python train.py --n_layer=22 --d_model=192 --n_head=3 --n_kv_head=3 --head_dim=64 --d_mlp=640 --vocab_size=2048 --activation="silu" --norm="rmsnorm" --norm_place="pre" --norm_eps=1e-06 --positions="rope" --rope_base=10000.0 --rope_fraction=0.5 --qk_norm=true --attn_scale=0.125 --bias="qkv" --tie_embeddings=false --parallel_block=false --extras=["local attention windows", "normalized values", "a norm on each head", "value embeddings", "hashed n-gram embeddings", "an embedding shortcut", "capped logits"] --init="uniform" --init_std_qkv=0.0285 --init_std_o=0.0043 --init_std_up=0.0285 --init_std_down=0.00236 --optimizer="cautious_adamw" --lr=0.00117 --beta1=0.9 --beta2=0.98 --weight_decay=0.083 --lr_head=0.00622 --warmup_steps=323 --schedule="wsd" --decay_fraction=0.739 --decay_shape="linear" --final_lr_fraction=0.0 --batch_tokens=[32768, 65536, 131072] --seq_len=256 --doc_mask=true --train_tokens=407100000 --steps=6502 --dataset="wikipedia_en"
Each number is 500 + 40 x the weight over its row's rms, rounded and kept within 0 to 999. Layers, rows and columns count from 0. Numbers have three digits each. The size before them is the row's rms in percent of the matrix's.

# k: layer 18 attention key, 192x192, rms 0.0817, rows 168-191, columns 0-95
# q: layer 18 attention query, 192x192, rms 0.0841, rows 169-191, columns 0-95
# v: layer 18 attention value, 192x192, rms 0.0804, rows 128-173, columns 0-95
# o: layer 18 attention output (transposed), 192x192, rms 0.074, rows 128-172, columns 0-95
k168 119:534496475487493543560443494566485537487486476518493511469522411566493483468511457486358497569449509472478619479483485506441530492492437470482510470490495475484492495562550521517480532440445478478487446509523581458508490553455478501493517504474466523569468512583502534508409576505530568441
q169 093:500453445455536551502376522488522453454525481553439489518536486540520534582555469442482491460547450575488440534485562514475534466480587532462440525548487513494510461502493492508521504477492481550497420553481503465471489434577497448507449527523464501484441461504465548454438518543405526536
k169 107:520372491512504507496489518465496505452537559518507444448518556478475527539512519520503480453559475528530447419543499497516451487405474534430464554579489485481538428445479544530546491490529448535489484512493457523490476403518519496525521537512455471420472427528493495511512476475518535529
q170 099:557450481498524537495455584451494489498490441500486484479481539503574498432523417512373463507547552496462421436465519528409433452515507527534480554448531532498454499509524494440476462426575483448472514536464482516508535462497444578485464527477525486504499528511454499517503523497514467426
k170 109:547534484460540568552491493471515452462469410553494460542472599513469561436582515518425489491510446440480521450521546531446485519493523487515451540456540538469484477525537480446448476471576516547517571516530516535490523451485517491514491460482474518527513474495490413540466448522521433438
q171 096:461491520444497536408455505510468472470509490520549553485458551554497518435557478525420466534506521445460550502479491527447522551501473523475431514458519532509504464530511552501445561550548550457599469559520490447568561431543554555494492422469481572496516489510537436535499507513534506468
k171 091:514531581589467555503555522514496459452439480524538492523460606506484587495569515445445475523564476461439550475539453479516526554543506462481518620490528453536568533468480492472433537517512490508599513472505461511593534523476535457485593439456469527491525513498486468554507457516503561483
q172 096:438560464499530513421574518486466432425520438505544483442474485539558582552481486497490435454526457459562490511498489577450565508530488463559511484453567536502534477486539446448533477483491586562531477537500476435541479489606529427459463426537460424490497507475519502422490439499526537436
k172 097:478540415478503530444503486507504465497524473434588460460500492433485509482434460541559457458496551513510461495476583470542518589452537472505481547461529421473502474380532444460520503535534491539494533526542487492559513505582513465524547485436441512494537506446498446522565528472505482487
q173 095:509473471509448412487487507449476571494604500502500428453510465490582500514439421483445467456548592405492510535473527538458460464536488491515564541443425455532479508501496494542510479475511462486435520510531494547498477491448573513455485524494509442507494562456456460491488467527496494496
k173 117:475477444486487449539382514468529496533498483531473464542457505541521494471596496461486485553528487465486485508425530534454492497467526505496502528473500518503512525551553493553547519504497482531437493546558567570510463510485521559503470566528510432473487500449492480538470447467486475384
q174 102:450474553595476536423492541512448523476495424511436454518525499551488505535450595498529524478511480517469477583527516445554499510477502496472438487555472519569462563501391494525577503498449580486552521490534466516555579523526506447556511457563526455527521477558465493544509462496527533465
k174 124:528462582518522507510513555453463501507473528466522544578468505509482495496483491546627516474458477543492434512528509473521477528494534501422470525553485487539472577456425426537540477514446558389503550575496465526529548507528450399529468506435519485500498386486490467459561517484477475511
q175 105:486479476451478500429474447516521441539482526560522499597553543499447499520474509429442481558523544480482472516508514435506450582536560489549473598467491498471502469497475510469457471582497482519506480478574505543549525487564573522503540457568494424483486517517507452501483471512497440554
k175 104:489475546505491493445490507442459480521447498564519534566502582478465477465554514454483427528597511402447523499515469477541461556554523568502445585513472476524440501515501547496446457532494485485528479505532423566548496462544543452507494512522548495517433479453525453494551419549461461532
q176 092:464581442471450515574517517535536493482585464510498455474473468536485556548460516542463484525488540461536431561521502542525532588474463505389523498516421481485558540504461549493527492512515469529540417454489570518495526466482535539520493472534452461514515517501512500504507456514566486471
k176 104:446420497465462458554483556537486493506557481512532510395486461540508549511525499509507432545507552484483462448483493474495546550531501488509540510512473437494558577494523512530558546436480390525537472549480506526532479490469429507501493523462547529528543597391501589461485476518500510498
q177 095:443497435481541529516445462493576480515537483531487545461563423621513528567539516551457534483511445539482484458444534493488558439477452559512476521559459525525488509583524540532486504437521564489555503467551563487489508488490482529460498443537464497502509450552514507508465540531507542481
k177 111:455475527472441569529494429464513561509541554580495529415517465497467491533555539540486433494521524428513559449470430489510510419526410485402506521595499447524474467497500476528548564435508484500530443462529504481574452463503447539451430448486462530542502478556521550508436483470519555482
q178 091:515561529454481402483542437499412524480577569525533487512479535461474491539540414446478446517475540483470476541534400508529500515541502481511520514463498455467569493491547446495487565570438535474569506548530557504494507583489562486515472569533520519492502572513554493505476461436475426466
k178 098:540566458496525432552477490541523508493467457535521410527469487505544534525453498483437496519417471477417529529557506486540508546504453464501548529485524492502525508511551540507510551505465554521509489469557533500450473567471500435549593511539518506520528555509533527467463528542510509518
q179 103:527509547473492548499428485508556498483511487531454514535533455513480531469419514483480510471472478547493546521479518477447522397485566471486481436475476528566484498556523566485570490415475483448491475480536529471437452542466464533520523471507482534477445579508500473447472591585463499597
k179 104:522497522420489523532481525501495543525511521519457536476546405545468468470595434528473463455487496553503522507471490474416499435467566590524513477553489566509470500541573555469516416450468513384493469518558539478418510502508491565471430539488566490485446505496523531527485557507458465550
q180 099:477448500479572532465505519459448508542505493483545475448382577509491520507575518442464519536482532473399479452531491510511452498455515482446415511529464551533512498529501438574457535457480563455538492505525512483544504498477500529478502475453477597444510497527491396450485551461478497527
k180 105:500579502563559509516563508514472493548530473449536436525492596493495548515536542477549520540472441537477427479576478505510532583459560515439495542528498488552537517496455474526463478529513517461539507525499497524570487444506504460457479471508427522467536420466540446567511539482492453502
q181 099:534551531519467510507499489506478490466429428484531447497484473453469445528524536463500548530460478431471483560546527459506505501517502564524522564482498528503461501522513446498494500505570561543496543600510462406504450501546514512467510518500462480525524557413445465523514530494521454561
k181 117:528504501484532473450406560463505504593492489426462515515475441483480472514527475485488544529486459513485474463493550547534496450462490500489492551485509443630457507508463507541488538490523505472489505510521416526464459475518536485488470529533453414464497476421491448455464578470502492516
q182 099:595485517527495515539443512471553465479456513541520406548487524429455495482544511528578543533478597506490407456493579455598428550472572508497421533515433507508473460462526498521518545512497475538394518533470491545513508549527498524500497563524519502450485465508445445545517486437498469500
k182 103:530413501559500477507508512482465462462493541504485449557521568487498553518509548528515551480509515489520444522520524479519382499547497485501448514532459486498457442530484494569463498559554511563480548513495480590450485432519563510447439473559493469489493466512501477492522456460507452535
q183 100:466424496517443422472486524494510529567488574541477547430550499478484429514575497515589458454547497522575417511500484443490481452474531516473471536505464471480495515525458465470505537615464475542498528441501478529566529480528565463530486514541512469456476462471515567544507506504441523552
k183 112:527463510575498443483554471456478477534445545564526467527481557481513478565495457522509451504576485496526407492539459533531507501501478560396471547480476461544501538456409439467470537627466499528515471514484482506505515451493551451566541551546449442511483447592438477462510417522496477459
q184 101:516412508481554555421478548453473512500505496461524502516500517468485495439524483415448503517511528430491524481486535509559455529457435497563476486517476455469455480512521502461510490490465506517460488479482435508550499453490511557484527510493398501416481414531445465482528504516444618523
k184 116:497475503497487544415458587480471449482514488532489473525511630496488486445514519456492473556501531451551502441524534537518473528424536519490482520471455453519470508481474502493477521502503561439401500510495506511517515460534581469493507483468441443380507415475453419519512539488385548524
q185 092:530477508555522513482526565499464484551465479493480530514568520524512506561455512525545454420539490550541472549508473530476511457533516437425535482503490485526455546555416557477489547514533505441492514546492436525498526507510539433520472461561466431510430435533477473414593505580477497506
k185 142:503463511542512518477513553458479455450533506482544512466475515458480492518497523537625475464567496577554476524508478491530475512502506482409489477478461464483464509454396450475529471515505542448494510536472448502521454513469482462544490533521454445494448418518482466459587507511473496506
q186 100:463509452432544516495431517530545515507553564549555529559500519501409507472598501482481513517512484424444544451453525461531438564451519546440458572527515491522510473521484458479502527489548482496533458516553497518588550446492533526509467460487495552485571492436542479582468519500522519445
k186 112:424477496464486532438498537462510502503502538590563497492516566523521559481561470528415458519549501406459448459498525501558559551524481539537496548545483514545531485500477500465461514519523496501523501576538452498611484412512517512437543459505510520432529501447503461553454470495473546447
q187 098:487425487459505531488476556465484452499428532503521510555492527562513586505557519599493507484484509430419466570559493482570493567556553472526524537534446484508469522467483540541506474536544530580540542551457443501570481499514495471473497544475508488494548414465537512554609498462540453529
k187 100:503454484552445540526515515458457487491454526463587513527517539430469516544516496524521547497522541438436395486487518490498517502493559490490534539495480479524487488472423471462456498543476506559523522515446442513632507454489492425518565484481493524539542382455460474529579433470466512471
q188 093:579561523556451531539509534491504489526509430513495458489512463469450514445491473522417500536537508513541508456474482535541501514591480452538549452498461445466428572481516476455479487445588504522464483501464497504509486492529450517431490464530435481501469563553489503481495422454566532507
k188 101:506558548448466515481464517545505430490527459495557492504527570468483540480486554608489418538462550466563492490504510502511496542576463409457533497473479466438486519502480485433485536507524461485565465494463462557541495497408484491557537478423517538518505576532513525483531507521487455507
q189 102:467527476564511539483551551598449503465547469404479490474422488529484598516535493460467593463473506489558517492592550536448505529507512461467517480540562461503448441484489474573503473462473501453543492505556448536433581513573498434530520530472538484523522511469492481530547387491534459457
k189 102:460481511591509505478503565513481511428502465423465517472483446529466480483409471538497549446430545500450569495503601571521504522500487472514448477548524504526475492483557436548523423457443474451474529544516478492503508548476440499471450521457522505497487557500496521531542469530530412405
q190 092:471564511466481480474491511485513454486553492501552480504480503513500452489527499523454466484532491541482533501453529440456489522540528530441484529429547476482511512546501539428459622492596518482513502551530576542548529524491553513540415563505440475519513581522512494478468455489501459423
k190 128:512525560450546512515493521477472486397492416525512469481440548544486560496516520493382472493514454445525579490561480446514439517512478467429471572464505505491512466548515506477519598515518534508507457516605475545452517512442530453539539522525437544536527570552534437524445475548522517491
q191 098:515518514549416477478530450516491487425526561496520475427492534503499566476546450475543468532465544571585502440492487569503515493526494481511496495529417487506530505483527435483415501508463517472449469462576527564474529583460548472461505551570502531512470504559528437496522495449489488565
k191 103:498541539541487401421472493485504476452516508599543487527501449494524522573513507492617459547482569525597536547528496536501446545481523431443483535585505518469503529506503488506471500541506467437502465510609485554537474528507534428442467484548473539503511530571540518506581501493454449520
v128 084:488424522458432468521537509489481472570572504526407524413520458525429492560526526432498467471411496439501507474491545464482529472422546500483505521513501505547454510539444464460490453517513524561483495494464488478507476473496466472531432516503555515514459440423541493627526502540533445550
o128 099:469567476494473454483445526474484496491500476494520527511555541397524483422475505437500520571578416566479480409432481565497446498495481464504452487479480558464616530481479493455494581539501490515558554475586484461513500498496531506538502505544476540539449528521419535449386472494519520500
v129 235:468523499478496469519545396479535493464495505518496519537548510450459527570499515520579444504489459543512485389488505432535533484472525521528496514524520603505605462430456426529529457535470521445494495506488543522533526462499523519537496484515553555545564479479481507574554471472477471494
o129 014:462486529434492483486507553555469571543507461457484506459509508457546490448548509451526494453488504552541509520461511442413464470494502399512469545481456448534512449460437490507500548476498464564456488546454471474427510473499513491529517457436534475528494463560489484439520529476515434476
v130 083:442509606479514493503564548481479533479550520474516530521504475522422450493531504434464521529531519497530562514478516464563479508497456465491448464357530464450483470577495508426452526516550502506522510508467601583501481496518527572504497533520538504465591567489534566573400513513525533474
o130 107:511458588572498591510466485538534533466380553499535556532577529481491529490500527520561543447478470524482517548518463517501564524527534495517486417598452471499488520518469485504485479481528544374513520527470458458457559479517469564544542452511473512470510476539499502518522488517527414567
v131 118:494487508589518510475493464475508466426488464570502490493379524514552573478502506564462560501527546553460450535562531496519555517469493486506509603565472465565516478519494502592555463520473513486521494480531471539492498571491508515463579441530488521547397483466523393529498506537496459508
o131 081:466512488529501540418460485519469455513411445435513491476577492489479495504465549501521524549461510482482555473505483483500511509540466518522485452484576484512431440442522553494504438400527519538478446547557488486496437497474486497506469472445485504587440483535503445467526478560516521476
v132 078:542570523478378547537440486518494551413377481486481535497544461444447478505523527504495407546568514452566521465511476516501498430498574536499506540494450475464455507507475531519441524517567465582519512498550503545517487463447536524471431423465499522516447461556544519553486476532571535506
o132 098:467488508458570475446459550544514537561478455553524535487530538488495536536570522454555436487476508509560583568453497489504455498498465467512488478444457494531504499479538490426531450572453426510470497515511517493474553477532463488519516515541498464559461528577481541489524422536512576539
v133 076:463518449434494554476537496487505486534475558405573438520446515460441425448463533500456498496436492433482534490510524474528452537496442553438504412464428471412489515535467534554516536519472578509487488494447485473506521447507542472542506518491481502485496471472499493443526445444528508475
o133 101:498514493468475506530491523527550479507507543552470549455498449539462550537463508512498516502451475469532479461482492494524497428409486449525550483571488543582532588520523504456511518454416450507470476487488546609556471536508454556521516468546450465514537542484582557456516548492472491521
v134 089:483538545496409536447455593443430491508481503482454473518520536474539525518499632444492465464501506391544536468529508475501426452533478472610437512385526546467453467442458462499539517478483449475457518549474482488451517439466456509503525493482522534564558485515539450488481468451437515477
o134 104:498564480537459459438512520540458565475497410504508583454517438509482467448469488570541557514494479571514499501530500522523479509488469611503503517549475478549560525550485520510554449553467484443575502449506470529459504532471580569450515497481502436476514509479478528456495569500524487467
v135 072:568498490521481492485506489509566502482475534576516478548444532483505529485489447512525557544520586504408505472436510437562468543454511525557454552515505469527480542480540513518521468482422453511460536477535519585505489516469556596509574533521473537514503485540489475513517465383504500457
o135 101:487497512541490547432527480516495449403491492462462553477544430517439514525421492450471507495410498486555544523511475461419506529551509493573501560509497477544441476418483520518557456460517533502501427586449450466517478522557482497471510517481473539467487579512539537564563486567464505560
v136 089:500477487472496487532495447484500505445505465512492446507459488469554493511447553535428557472498470458432478485536507492584505575538530505448617479494477412436506605459404494523579427518479492517536470460514481448520516498567457446548523497487542475533485531418516423490541533505506501616
o136 105:489480441481516534476480435486549555503528528558530510513429487583496545471481564454448530518485528419449522473501542498454503464407452546501526517424519515509417411538556449489492544378514535430535511553562472559544522559427512616441524473514512535486473533555487557527463582513505547485
v137 084:514539602541506465533497487538486571563502512508521582454517546497419490501550504516476469490467457460574517536466497454524475518475501445404462526556487485478509462572512478530480550497494497451558525482464480488516513540517530548569518532486510500453478494444514444595526442529490438485
o137 104:475533489461553529501451523476489444497442527494523570529600539523559501581498516518485570473569437569519467459492496577527495423504441553515445459494477529409508499513486477485576489482499474553488494518554496428499516400513488460504515433544471478430463483515485581429506530495542535518
v138 083:535438543560500589477477550451430486470525401496372456512437495444441496523491560455597490497441474436516593457544546497510476529478585519578411549390545447505442532535484514497491507545456499527486521541475476519491522486570516527555437484474505533534493514492488502533457526509509474529
o138 105:534529552524453523567459449572496474494496497474535523602494425468516501451488476477470547524475492530506520484464496539453525463502452513509549462482451569452591453498542493546526465512505442492528499489525460498482581572431483535474480471527444513482488515478433478458534443506459465487
v139 071:419510512515415477507536504566459493483460516526471506378575471477509492552527461598541517531580458562524504484478403499497579480454560564521522541602468475510506464531456526446476487482511458463455556447599549496468500470474522504473512454519544512444493514494537516463469480512478460505
o139 102:514463477546550489472513501430480531557520527429413480589566503494503498570552497542478487422505498519469499542566551535466579531481488489515444482483534473395467440392425447495568436520527491516460490536471549467504505472512507478579485537494474446495575457443452506468548506538505525464
v140 073:543551512556538490566539539510513497450488452543414564527485500456476578474534487544458569541480493535541493521541539475535525504475515473513482560468556545576469465459538521468423507509505474479543476502509470546466521519494510507479520491497525499575463554481506536523491538536459464526
o140 104:469509557447529508444457472517447521499498513405431415500511502476517473481459507455451515487534481513494533484528504539448556509404575486491475501476479506497554463512564456485468456567461492458574428489494425451455399406542452521476519542503495529506521502523507467494519552583543458512
v141 080:544456456464532506499553496521552509506487522549561493474419482476535511481520406484486450488507590490496465504459541513546510493400526501497539515570418613530513507512523482555492601486446522535499548569493532537488522477442527501447480509455500541516494459478517503439552491560457462490
o141 104:541435440438442528532452491476455541465583487550515471482463521501502494446493486413468464520526544453515459466504475525408485452493513517499523526429528495430505432488485520458502473455540471520487487485469491534584571447512460521515487477547472491531509448478518485533521519508507534467
v142 076:526537461536588522433535519468487428499472502417507484478460561493502505428511497547442561489538471482570469448504504539483459505568441553445430452485442528399506484505513444460419539516537569566534492472550516444506525500500548424517482525468466477460467496452482540499530483504548500431
o142 108:484536470412496443537434443531499480547510523636489509503447451489502438562498497545471428493498538431486530508461534462523538385444438526550532507509504499508556608489530506494513475497472443509495474476560498464557457528460495481547518449470477548588477493432551513460457528520500508529
v143 088:532484502564468493552484536517554524523399525547488473566520491513508528533517468533532519518563525513474466495485509520480533508511497436508563528639499504497524555513452474498487488550456499552521489503484477493483486502475498522520531436480487518539461477511495522425488436461444498427
o143 107:480408544475488478453491509485537485440523508482515556493553526464444469429492468520428435469542508535463594502534487458541441529559448529471512537451476473462497536449493464462426480474513477462549484532487524493553536535561558501538511540467489518496486575612556531515539429456509528491
v144 068:511422468503580473476527489573497449518548558469523547510447481526451457465532488533537502472464535533510521471499529444485510533454443517468437488521445526509492477553518471488527531461472492494488464479482492516533538492576461465517496516510531453515505455474562446519512439575539448546
o144 102:546564521440507552506512470504470519509479467477532472551504518491523469453467521502424597468542419543492506421508452491462483482549589445510441526456426534458597451493476542511537458468532495453512506520468504502466480500514506511518510484461498513448512542478520552523453584459446496524
v145 080:491505477468485495438564476455505523472462439550504477585472473439526469469463472391463558506484483515459433499543561477485482471430506519520549509498564502479520516457510531548525456530447526508535525568520506500485490490456552487499548513514504513545489505462496547516484587463441531576
o145 103:419515547450473474512418451497496524431505542501549524463504527569429568530551524448454508537461524434515584537501516504488505531456559487516526550536438508503443453530483540505487515422526555537574499514523502515604474532534469505456467508471527502457520493496531544545503455533538486469
v146 090:420516471500535519537515460486525517464481459480567490473498565493488484475503448546524480505508427566570591445534516474460536432465542535442492472457561509493554386558462525529458502510538575435494477450491455507508481490487503478459508459487496449445542494476540530471469567547536593487
o146 108:567499513429565447526501520473520472549490483523426473470541497524525427489462509491467503521375527433436485556495485553427523516464542516558545441478492522567524505519581548529477562484554484474530511492514510487451471527470490454517510531518472545472518495450462491525512542533548389463
v147 073:482533536440453514524470501521487551543497557438550517497520477447479468494490491441496472474474499424464540468548452550481440410524454498428515453471535516393487475532459441531480481540550496506521544569503460439520524432462524453513495463506465486492483492476529522437489574506487551537
o147 101:465437511500455457493547464466520500531495488605539424529509492505462502506509496456448463536489498471489535494445449495492500574474476510545544453527450507490491504499531503431482517509415516534464437421461621559596501551451491538529540509550525529491502501566500533510524414549496484480
v148 073:497497492432538445522586515473545496555559546456531508470520517489477518503485565483441431484494495451458479508499494532558489451537459490455528526583427543547493488485525498494465516459521476510564560564508514485494517511453434518463511588508514485469524503498489456444540521363504512462
o148 101:509472482519467484531498525574482544452554557500516500487478497531534490490487475535551549541521508506545452418516522481508490550473445560469531455472495460538455485540491506448563469521469522477477466462518557472499569482445562501465505485485454487495430508478568496445424468487505522470
v149 077:588528530489449498458489570487500514493551491467468462441507489462451512552487538452557450459485506429557567483538510500541544503528612463553523509479498570501487511519442499528545519484502540512446521553499453480489485490464477523562470464484502487584553486510521529587513538562530497578
o149 097:433478517548448448510529474549550553462539460480509533544472510488519484366443537535507538545542493584504458518469505510438489491525455477517516540457525487501542429519466502482547510484516514453527570546509578444437525568536482508448546486485485528457448511474529498508459498514581509399
v150 071:499522519493507500407444500446510528517442434485392466432506492454483469452514482536430549467551407487512526538532454451523601475464626482564520528515467455518469504525476494519568492582550530528460550503490483536471518513549539426477489466514502504535502500494509493621512516531475531505
o150 102:486556464470424584454513480449467440628535432519513484554522490433479519529484487553547511569459479538467476516414528528554512433453512430535547457447550519477548544480486477432505419475567512480494507495510505474564538471576492591453507481565490515541462516481506482475457478481530487438
v151 078:535494494512493441550543511568550476527498512515560530502532490558510578524543511524460455468524533491401484534512582470504515523535493468494468525581523625592530504475537468528494495429500479512533542511441472508477534514437404570474542547450538491505456480481478487477521516480474510487
o151 098:491544525499498487537491516543524550470484525462474533449526492511560460484430501538543513455526495552575485462493456497453446504536483533429516378479538444472455451498486446509520510497463537492530443490478473497550510472465487525483547510497565452496470508539571515537478532531499499492
v152 082:474573458485461543577455455539479507483384564522552558552527509526554501479486434539482454510600502502518491458530523503475580418543545481567547459569507563454588470459459505538456533508485535555538428502481476456499494486519469498437525439460483505499504501421481521500518501526544549518
o152 109:500475495458466516486488513496495566533527475481448503391531451506509447510496571508505544502482473493508543513582524464559514559488457537453502479512514421547436521550506454466419540518477487437498538432521596474512504584536439459516513599527502511534541422589490502453487485485481486487
v153 087:521517480487489525584495528526534510525412563483508529541514530473448529534557512573491511448477408560466481539517483467556533442497523459446577477670513533517510478466446507538469531517540490527516448487454457458468494464531476526458482429475513480525489483430476507450503519500480512507
o153 105:488436492499515482486524483492486510523521607524422463509474487528476505471475542523485493562526463421438536472503580551513435422488383535516503549484530561453495502565452509481476472421526496475445504477532559491491473485538496497496530578470465517453465489486544536502529543453543558494
v154 233:542480505519507521466458610505473516526514484471501480460447483540555474431491486481428573488524528459491513610510480570466476500537480486479520482472494402490390539576535554493490537458524482535507509508503460473451469551496471475452502518484460454467429518494522505430439527516514526511
o154 015:523523485560473524527505460470502536499465528477511441568512534489445451592484529498510494474535494517480492499475466503526526523469483593483499463490465484539495522532524509455510517560490525515492511472516437553528508509492474459500516531553441524501488485443510502550447544431496501442
v155 073:435503558532455505532544478460492508493460521514407516502504459508415470546563542452498527522561486501519532465493488521545558472493510493513479518458525430553471512588478481410464382525522450475561451477496483417520507555571439546502443472506498458556506454475481519565446510502471464552
o155 107:457539535552489442526503459509479468517481530430565545563556513447481508522528457559546482422511456593476537457481492534546571504529559495469500449497515520420534551478492467502473493542461453501499555461506513472481428488440431531470548503471536541502485506552459539459659509474519513472
v156 076:466509523512505506504383433477403562478455433552468490546445524445515555470494514480454516543514545512510505501516491580487518518493565549531541519461535452456506477481466541555551464519482489499477505533493519497522470485486532531522526512508471524560535499453513490490460496550456433483
o156 094:477520463474524488441507513508499517463442510517537460562467527504525566526529491466414504504498498459404519502548541603544533497496465483522488456554511441583434439467533464577506445456510509490529537513507528530472524474463488433469462477472486478520481530501400494500529431425499493493
v157 205:469519444473453467546516533479486514585539503409498540513610562478506465550507502507545445489530468521500488454443501495482450484529536469542486451473560527498497481384526459447467465462565436541446589456481512500562493421545462514532403576426523496492621461510470588501505481435515516483
o157 070:510512524421592530532488452579479515490551479524536541499438515423468469491502472511445500455524523533494478476604531493531550507535555539479473558491463502433556555443485484487527470598453531501506526497439505534471499516555532500474516490535600497482513545472530575536460603509439450555
v158 076:489457524535515430496518527456477502498552491479417529479490491463434499523539559513497503472435506463496573489512580409554507519510507532503445568436591493551466520518540495531477443503516514504578469517500489464538481531552461518508489546521501476574509512444526522584445547432538530535
o158 106:530551544578497525480489529568529524443526515451451520478519512437480544456445521449480553590469495581537439427464464520452485512477462452524511488524467503551506518496495488462517591477557447401552471451522528445502501484414460441512464520481509520539496528520429499491455489512461500515
v159 074:523537496507481486502450428485514535522447577463552518458521528503511454555561496468488425475519511516474524511525514469516509514500541547489574494525446500514466599471412538561508518508565527500492494465557552505556486518490521453525529481587503543495513491427558461502452507545565484480
o159 110:505441530489512474474555612489479522512429525578487515499527522547504514467519604507525504425510518544532510532575489505501507462510425496502472498515451442468510497492550482497615519410504495524416528537499520546492567496483424461523485527504540545512518481568476492475480469464487518562
v160 084:461415447441478561503513473513480494405502489548491497437483458597523525562509487502473464459452500464427496500504501521486579524521547584503497512512512506550495517538515577582542539502502505517479493523540520493499524452499485540487485435519574499575520493481497495562528562539548526494
o160 104:520553472517491489501514540467508556478466498503516479506456483496560505550516536516584484523511568442552490495537544525507450524466449500494521526429492486451434453524434390494476496489541491449485480514556461507525486464438480534437475528505416499513515516542470438580465485497551543496
v161 078:530477560565512503430557578481501548483472425554504490509508463547595595492444553474496529500582499512515436456536493524544565492464540457521486529516503454546504460473510545554498553501472522461510507523502501549465488478398505495524485459498496481520550498468512532495463472503480504451
o161 094:544512453448471522431489451530481459409538477435551536525462442518455466436464573557433502512539483431549536503513520507429469498461475510505535528470519587501434520508509462537518492534488565438541523514468443464497483506574550477490509455506516463514477430487488461525448486462447451470
v162 073:596467526554521465522516470549562480498534549542563551525537472510504446497494535478543463448538537576479434506497548452514478497497503510400461559558458553550504557464494413502502532457499464533519548559479480502496552539503484528509560552507451530434494465532473467521544556541477508465
o162 098:502518564415497526560504508527549526435462495514533503465463446558457505515492563528471497474501505433541555519466490436451473448547505474556501459466505495436483474492518536462565510433504524553554479488465558587541497497526442465474504494487572492508509490513553521550500495513534576479
v163 084:512525562483506464507493468490522489588551466500518518534457513449531447471478542397524444475506509468533487448578461519457455503540521513445481502489484480425527473551446426520516570487440528502480521546460480447513493476518496414529512526548453493468468462494480447473445488466466484549
o163 110:531478484453477406515484481536486536430524492537564482433455503565498467553566465504402514447589478451447523534454514509489451478529464469441563477527483482431547505505570531482561479499507592532501542503569530544517514482488513530479593465515515502534542529500517519446547500460504588464
v164 083:477551506422436510526478484499467510461503526495492466513503433461519505543471598435536462529462555432476523515550505501518541480458538541468512524468476360501499512502477522540549494520442480499436504534427542500540545493537478478461550477554448519489465533540515445454483540513491442537
o164 106:512438480513528480479535519502495507408506469455512485468463516453479626499513518526458474570492515500503434524561469520522485539432476445437501481556478483489529494439494471563547403505422498535532522456452517551490511529500525482458507491469531483525573428508471585483515523459535528457
v165 092:485471499456562512482554488474492496487531419415530483503452538483442526460503503476499477498457432576530473566513539490509453511510459473456429501430497468462482493456496478477499547501547452487509478493523558534555552540480523462501460550522476473447488495494523545458477559490579483483
o165 107:526510472479478497524447493522548481473506532547403452498531494542480494463482465455471533528485523404481475489475451518447593496506576442484580519563496492447523477496562466501548522435486518500437453489465562434443420463547444603509554549486518508514568512468510468444462449473526504448
v166 074:473481583494452496505448460551538554512445460568520526553432464521543538464426483512499523563495468503510523524449511472480511576537526482454506548512517478489489459479522557538560449505485518444504524490500505546449464442487536596524477469514558483490511529552505506538464476556465521530
o166 108:470515508554544531429572516514486528441479494488476493496574528495455519551480537434519496483514536493492529476549491555442503480536407493549484544457493541548387510543470449403509560507491606448510464583480454543504509512529517459465474520600552485515440523515461475548541492531471522504
v167 084:474498516538536500583470531464492529519513534509526572492463522459527470497478419495476490515559445586523530482435480471539501503564498488522482465505546511491519459510469482524476443475446563486529473537528437489549524509551475514493529495501461467463494518488448464454461489502525511404
o167 105:500478531424553455498484493615541446472470437473528528447570508504479522499554544536472529457445471516523459495489453523504503512528404546486561437576494511541438492477554481493473515427525564503500551462481528464534502458511432485573551437515566517562482467515543535559510508464565478517
v168 079:465436472474563555501509499537451564501605521543485485496506526530504467449470475457508423479451571487546512412547501534458518465486454575540493491399485579438506412533577499510467489482491513524491518495538431460490528522502441451530533491524428511498504471468513465503529565515547503547
o168 108:541522505508484454481436506494545503529516480474487458421487495507527436537492442485546541485547455484509534556439440454458490500469502529471527442500475485515507529508507523534474553499572468574499510413548518549560459510491575428496483533518544489558476514539480515568420527506500461469
v169 084:565471509474514511506466491509506524524399533531526490527540500512575585442502494508454492505520549480470483492484544474476473529460500464531479467561496579518518424518521446602508509484465570534528468524472516447532489521498498539509479409481551514542449507492441499496458415483481504479
o169 106:541524488493513494497540509491511484438555516511543569534493558479482459488450589521505541523553447469547472478536484513534466448503505514498480571488465520573449497513468526450504569461493482468468527523530515570570510490491524491503526569568502443530468470543553433556501448501480485497
v170 080:544459514510440527434441499518477508441440455520505411504484492488473486547444566515497541469542470528474450504529516533508539476536535512543514539496415404439489571489456498557550484492484493571483582474456451524544501503546525459563442481480421489524451470553503422482471500548479479506
o170 103:489515506550503482522464495515556522429485417452458490516498468461476524527446504603494535534483495471516605534482482492523534471466507482519495495493551474498464465486499467517525507451472504537572459545423480600474517567553485480435513491478564516592486534531536511493471404465527541440
v171 086:585473502482511519495445453540486542458474487547560530502477467431537526447492472515456542554571514545409481542496488570520522561507488533548479495503488570525490498398501505504542440527553485465549501575509515483477489486536489542516501516473482486592464544493481527527528542577471492516
o171 101:477480513495485502560516525457496453555545513484469498478532505575474557516517514552510504531490471533553519473562461479438536476554461474559478502509526516487417434526476545498440484443504505496551405453476467426533567466466466465465449518442519538506576459526540469518487396523472467529
v172 079:434445508482543479502446562512448588454505436451478509501555509510410496417531486464424488502451521437527532497505499556484443486545553549563536495453494521519481459512545544552505593494526492509498565520488464531570511452512497488466489545508497498492508484485531547469528497515519437519
o172 105:530487433534396539535482561553475496577488476529460502523514458464595523532526409505582567494524521519485485539486515503537570544488449522510538463458452469494444539475423516506507486541507500521437477468507499483462503448505528518521478475528436502503486507469488518483540543505471535499
v173 105:486444393435492519515488506559486482590591474493528566519522535539514480491491461484537444460493467436470530463476548481477469497460554543512444434483578548479509484437541512448469513478533459495458521485479457485486496432529503500484427589456466495523585441475493533482511521465468489488